config = dict(
    hidden_size=256,
    positions='rope',
    qk_norm=False,
    attn_scale=0.0884,
    learning_rate=0.00225,
    warmup_steps=332,
)
Each number is 128 + 32 x the weight over its row's rms, rounded and kept within 0 to 255. Layers, rows and columns count from 0. Numbers have three digits each. The size before them is the row's rms in percent of the matrix's.

# layer 2 attention value, 256x256, rms 0.0777, rows 131-226, columns 128-159
086:085130151118159132112125094117133118155080098129146188154115111129152146116142123145128166167101
092:133119133101148117051135171155129143137110083116154170135106118154112132160147104112139161157129
087:215122097161085154082192120132159136139115164118138150127131128103069066143124138105099089201158
087:161209109143117157089130152146158134142089173115126199215137116115055162048117141126148157120059
081:133132152165163151097166137119132142103149162141132140120160202177142129171201144126180162113171
090:101170135116103151146181131113138134074097141060169200141097094166087099103120111118108126133059
077:083150128169124154098133073144151117122118092122136141164081134165104092155120181084054131121118
083:120138116101157162114034129074133098161097157163162120131090136169147105145160111109097147166177
090:157151139119174089138141154121126127126116218079079122088092064166159105127114116126172076120143
082:084148123140120157148133128109128144153104087170105140149062068180104132144075120140106092177146
081:070128068142103107105098101177117230099114138115013164194103136121087179182101144168118135196123
092:101068155141098126105149095097145172184127097133170089153126118163104150102127103135084126129165
078:144167147098151090041147148219135101142172143143069122080143138103124061190149123081124122131142
077:053088149136130120184116098068134174115114091141106135114121106078121153156122124134104179127149
090:187149121151080151137097145133167177145084146148159146203039093118149093084131155068097083157103
073:156109130129089080079153101096160139113137122095080106131153151097086110164145127131071150170176
076:056070154127071076158168129104097098123150062134120134146132108170085149101114065195123139125082
086:078083170107132092199124091141127099168121102113102123136165112119205162111135125128116108100079
076:107083158154155144160172118130136147123166139115163142076169121062149172168161200120094195082108
089:129183139148123159124107103163132169101077118163176136148126148084175192121097151051132141102079
092:124096140133093136150123076093141146116127145092143156175025105094156113127138116120120136160119
076:073183137161116043045131105157114113132126080167148148149071117149166180106128099103075173163136
088:104150184119122128119189149103138136149117042186177170087205110099102139110126112175093178105094
081:111087131119116124100126181151105145088165096191145108116204137127140177119134108117132195179144
085:142132144133169110100194096104180155087177159175126153098172127064151129201159203086027191110150
086:145155128131177115127117119114158172163113133142112166162125110099186113212160183108064121101143
079:089135142094154116163083077144120080109159106137140069094149126132157070092135163096124093072090
083:094086158058073163150137140117099109096106050111109101117134068113114174066100150200124181128105
085:071204067091147148117103137144124134093139138175065167128156103103085201156111174155148193132141
076:103122129150125096143141114108123131110137063100142159170119073192127098069142107148081143093108
079:119153136119172139159104101125164146167106116142142119120142067062160145136117198104084170072078
089:156062096067073198097141166031141134099098183152152115148158131107100140160114145111110126164150
094:133136122125146119128094095136109146113101101070117145081123104070147095155152128163111152060094
083:111116099150155176155153109148076138114107069095109106115107034164154095137116104124112133182134
076:110108115089155135076114151189133107092165175064129128114187120194100098070135111120139162163170
072:077124078138120134193101125115153210080137167163103159212067079146151149099088134170090117123136
081:109099186050116151114122199118120061149128107145125109067107131178128108065106088109130136186153
091:161171095158144114147117108124154172147107151106116139081121127090160066175172139121066166120149
091:082035191130127092146086127096148158116139113127177106079095108042159120159125116142132133148139
086:163060115150134069072061115155136126136154101126139139144098172157106071098124143179139057151140
091:145124079098163187109140174133150101150107169126093147114122160176124104130106122074128121201144
084:192169100108155161134123063088164090113106143135154158156120136053180108159139104070114134110145
077:173154095110126166095112125150147118119110178184098097149187136106116119090151164075094123159115
086:159156088201150048166158109115095104115110061102098144151141141114111134107057115148154084104107
098:133191130100090154091140156144160177131139139174091170155112081137096109120093172101069156134125
076:173091110130176132138090136136159095120148139074167189122110169104144071100174130118111133133108
087:159068168120170180111071144105148150171079122142080071214097146158162123162169178098144125180113
086:120114165106123111098084133178118146089170147133127056122116121155096132124120122152120117158149
085:145115131138136139117171168106101082146115121144106138148132061139079100103119109164158145153136
099:091129153089108068100087130140117112171150085196200100099116121205143108126061149104095106147106
093:140124151149110111076100126133153199141109146127145161172111117053118136173128159099042108093135
080:101062149163137036120192131128140146128154132113131162104115130132101151114112130172142128147104
079:135114111055147148141136153088138090112146139145155174094162109138072139097112177132139167104092
090:185145120123183158097152127080132064113120186150090151095168181146157151182165147081121141156194
099:073127104105094110102109143157106113129073089123127098175099139193116128062117060149139116100065
077:172132102136145199157097148176142138106138131122172146130127169151141096174186110114170118190193
085:110122132151118059119152120149064064108144136083141120085149141171083092173106114158129125169157
083:101091115148140135111108095111110115119127148114160130146126120117132167130187087092123117165151
089:133068145159119126118146131135132159145132097124136157163191045123118089112099141194092133099151
085:180103106175155157114185104077116134148161190105148125121166161113090170129155153090088154072146
087:173120070182146165118207159158107103119080146079116129174107100175095087165126092091122165150135
083:075078127160124100143007120130147148166139140134077108186109142107127110111117096160137069097121
093:106171160109091139146141145153130181135110108147112159092142058112105093140079171162103134091053
091:158084120092134193121175168133116172214126152146148108140188072150153143187134176089143149163138
098:124112147102074183132150131109159143172123047182144130188079080119112153121096126134114150115058
086:161065138098171139128189131103084037042144122080127100114150144088124146176166137134142158095136
075:098105121120057134190161165185157213145112077141131170131105066125149133159122126123148101132074
082:139140150099128122153118123097177151132103147154128131156129115127151116126104198102090119059093
083:113113089130125110158060115110144151167126108118108129151139103102098087102147202178118133072111
086:132134125090164138105143161161103117117144068134103173039175103068106144153090133116175122119093
090:164202099173144115120169132111123100120107075156114127144091105092096139100107105113136103114135
080:141109188156111211158095092110109185150108122095127117121167102111103136118129131142147119118094
084:160048122127127175137100134082153127147142195130128052129172189182149125104150094169157118146157
080:094112155120122097101139145163120114156112066166129120167084086140163123206110147123126131163123
080:156192154176120069129121032166153103115146133016146138065065160133110079117144112154125091099112
070:103059173128103087140119124124134185120165083111134104150140073061113097108091164169111069126119
085:054148085151147110136106119163103127052125181080118123151172146118121170141107136069144133123116
094:164122098095166188184090123075152192146075171149134118159128094085194144123131172116113146041098
085:125183075137130085086135143142119135164122071114107103110162118151112108168093137145155112133130
090:106111109127112100073115094192120144103156184116164098110111162078158171157172097114102104114146
087:148143158121136098119105094114099085155158123079152129074132179138128144147157103125180155088145
085:189120081127122220139138125193129135135144124107183073101176118133157099107116150115158087165111
079:088150160136105114200188162135115136103120101140149120191105101141138153110107102139147099082089
082:081077103105130111098088175129132098085142098179105074140120166156162137115162141149132152164167
085:145084128098101223103133143120111098136120120157110075130061122150090100152109114162155097210164
080:136152131145136148147084144140172169122106127176127154183114163090185149166145156088095151118163
089:188095119111117174080168125138141104125163182099165131141184166211119161152179112087078157162170
084:109087128086100159127123127101116166118097166094133135171151122136153141140149164148135138139119
088:093074103176111130122147134127120119199135139048082091151112131203108092069147069197151109146163
083:093120195124147112147137131125157114157143081142112107139181159092172185127187138108152219092069
071:159177092116153127134114102115151152116086195138113151113098136137100109163151117101119144105143
086:196147130117075185125130148103151096061133166080119178178089185130098111102143097110116099167150
092:162184085167168043166105087143097084078109149117117111117131159119191114131142133112122132092141
089:141008167071119133140094124110136118140135116116128120160127148122097132111156100141144120112090
085:053171145149088136106094141168162187107143165126132127104107113125128097108106098161112071132139
099:061221169141153028111149113171141108107150061191124155097096127102091100130131132131091093101112
# layer 2 attention output (transposed), 256x256, rms 0.0733, rows 131-226, columns 128-159
085:073129149110089120139124115140120152153195197140144118000128136143050146136116107082155166144103
095:158162078152149125135161139161146110120137154078085115196151141123154179131115159156088080129131
096:113096108121171110137134128179095104113181134103107111102139168116160162127154083157211166115079
096:109137025096154167144111130124055108167137114153157082128140133085189090139123087122050079176169
085:124079062131115086140094092187141158157125120128133128132113138124110104092114105107111108193094
094:102124089141162118099092173126095112108168088136113146120127146090163119123059138154148073133195
080:075110116080137071148082189108082167121135165154116129076141144130097119133099141121167185119129
093:076096043153151060138144129192128146154143121110069072134164145156110172113139119151116178120106
097:144158146135142133140119132134179122100119046156111148166144156094120148085110118059117118123164
088:157098124100127091073091160180117142067138170142105158148106122082124179163085144099146135115143
087:197134080110115156138191178157154111128112155151214098115150123123159142152159111099097107144140
097:143187164121117137154176148145145150109127180160123126086099108119064135169117152106186175061098
079:150104093141148157110164147145186119162083102119104104150107166175164161123157106124117128164097
081:123113128147113131064160143084160148121125182138146151105103069125107088148135131137144116111114
090:098135077068184110153123114120101089092168147133153090107159155116085167170134115163138114054155
072:141127119143186175128194180160135128117101139125137104157088151166151103126153114133182117090092
086:162157129127075185112157136148170175096104200118148146137109091117130110177147142072145116135123
089:122180180148120150127052147081135160102121163188130128159110142091110107106084125145096097113158
077:086154117141116142121096134056111121184116135121111137133097084165115042096096092145130112142128
084:108111103089154106123033147085087082143169141104120128144145127119120105137105131178068103090194
089:062148177091152119127105164088128161092162151152118100118157123131060130117102169118180120086118
085:203130083126082154152157123137162136126105178103147114105160133134081109194144152097128149090144
093:110187094176139195101096137182095121158139171067104137099084109103132056127100122118158109137108
079:168130149175155135094205111128156128154122138132115125167061121163147115143121141128069116100114
093:100100148155140140113100160079113146168099126125131104086083136144125053143124069150182133122043
078:103123128087142108096062156075090116104144144128118113085132134115084080119090116151156108118117
086:081154156140127108123073134062145174109122094130125178196141137154109101118140129142135116124153
091:072167120180096132125139139128134153125166177148132158124052118102158112170135084099138105145150
078:164098095153102150132173138165127136148097111116160127174120163125167117165177083094081110184120
075:118179147171133157135101132077072134129149110136163150049127132119107112154097107120197166110111
074:078154136092113143110029136054090152095151153149131154092131140087122084126119087159144104110128
093:086165097156128079175183081134073078158157070092110096147098146158170156129136074163154139112122
090:092096143145122156118098139094112122125147109139148144096141084141142096115122107138166129143135
094:089117190164080092076154140099192120086167207131115172128081179138088180154139158114141184135091
074:117172106157137120131200109158162116128118102153123121187116182138161140120116126126060114152102
074:102126206109133121136087128050071133078154153145168139125166070128079107181107150129142098123119
084:167143095179124086116168070147216133140137107135077143145080166138148169159143097103124141149115
097:070090107135159086119083131120097108148155070118124093097156152147163089058115076168122120144109
097:119178095175189133109131147127189113170172120059069111159133053211102131115137151139133116106132
094:183149129132188158166145158149147128104108147119140109157143107158106151147081181111132101044147
094:145099127156163075127090134131145073121151071120097122162150135105212175081111131150111127089156
084:070086202080129098110002162086083143110140098106128088095135126116129073097094157173137106094128
071:143087087124186112124147188188161139129116131179139134142097169132139090157144121164126110091121
092:131141159098082174126082136135067091128092134148158150086106135061162153102140136067170125099203
106:138082061093187118071146167124085172116115110157161097142132139080176094179165080162086069114125
083:079116125159150090139065131077112113139144077118103098116180093174143107083089137171129074107144
090:104177062141155092160111152120165094112163115149094109094113135131070118105083130138114106069132
082:189133102151159145119255137160176126144094135144136128176130144175111154185164154121100124137137
087:157113121147097154130206124159172146128147170147157140069127153109126169163185129092122144161080
106:209165123113160120123081114137122177109103128090048153173099161123130128123109132136122102056159
091:093169090114178130130105154102068084144159148087097096139138116163116104141100087153160133088128
081:193162132137148154136194125179165149131089144138129140138111126084148164136125154080119129140115
084:064171101151166180166095116119106182156090080142078117143113185120204100118124063135092147164109
082:149070082141088101132171092178160115152107119141145117111124169134150145122159119105109153158083
093:128156140145153130150075119118099148103147137168133152108159114085123102142086160126136159128216
076:122122115160135075122159143180162098155131088114101087191116133201146134067144150153069110154100
075:135118118175130136129215140186165123161092118117121129169134164144165156124152126106102147165089
084:125157117140126104125225118147189183136130127127136090142146137191106117143154159122061138120115
094:100207124107114144119185150141086122141118220116138129124105114156067126132126122102145118117052
084:096124176120102148134149083082095089132096084157125125092101121090155088086109088147170173111087
099:119137111139113093123117122111099054107155093122110100130155191084163127081124162153125134149151
077:125171106098116166121087133081103114103126143148145121113197066136079127152108129115174141093166
095:102139109141140173128056164133112132112152143094121180143106130082154107136100074122161096147135
096:071194157145118115132089106151133110095165130104052152160088210079111113085111069157127128132074
088:119166117131181123139034156113099137123146152114113137113156109077119089179118137146140123105154
086:106117170166103131136165105094197161149094126150125119142079161146133123121164152089123152180094
072:104172185124153165089089125043101108072148180112124138162145097097098093142116120198129079137145
076:105124132092148128125053118073076116114158128137120142092128114089119090118098092156156128106148
082:089142103124138164154117137121063121163150147120159142083190117151113134148134059128158112132144
085:159138089156117158114155122156173101176129134084112154204119149143185176129172093113080116154144
094:178092149091134184123129150182153106117105134157177134046119161087158119164170180120130147140160
078:069137135105098113113132100136125135109148173159138168113111086106111101126096125126168127096139
083:142152129155121100152219086168167127127090092197132119138113105132074116144149150135127152097083
085:127149079101093103133168117157132136134152198091106092079132146133068173153190119087118150159118
083:143110129126166152189145147165165160087074069152133118164177103162142124063127156099140130135140
073:157198171115175189103156165103141135101101160146128129125091100109120162141133144146145099070135
096:113122124118096096124145142077136168129124084134174138173155180143147104133153107114078167202159
079:078128158107109107132034116074079117114160131155137137086127099088098085121110117155149115106133
092:171115154098126106091076122129068096109130132090130194117135158086144151101127138107135149109167
086:131126180157199096157193100088132124144103100085129101193103126219127150119113180123126170102143
084:154106124145115143100177104164176183133063093158127153154135118147135113109154134101127130131126
090:140134157149150079144107111131123094125135127092086134201105163142165188102125140164104125103145
079:107144174117110132093045091057079109094164143094103180149145095099097110124085135147135092136142
081:170121099188148134138214093124167098131113107090152116151124140129134126148161132135093116151122
091:144107134133093104137133154181201150106145133119081145161100118139150137115155137118192106132123
077:083129126104097092121031135069083094108156152098113106096154108142100117127109129149139110094151
080:146127107181140075156202120167140077167115076124084102171107166148143143092124109155113139137094
091:158146168154098115124202111119171108118120128150167134124100097130076114185142142143122091118155
087:173147126145106103139236082173195118114141119205146138054137106131080198124111155053160212167078
085:141151081185125163142067124110133133151106144116142156084092108143106069155045112109096107147112
079:091071108149136094134103145139098124162150029097142088104181117134181102079113089176138114168128
088:158112075098125093136187168174141122126123056172155077078163106151151137148146153191140065134173
094:093027165085083157117091105071103120116146184136203124054175120109119132127159155108125165167144
091:108164130167139146142092101092143125118171118128103123137139067148154128106083142135133114089157
093:153122105109147126122171136126156182075127121091156142146105099202110115175119143109091137146098
107:158070122102174190058039188102113188123116170077120170100139119175165103161115145116163128156136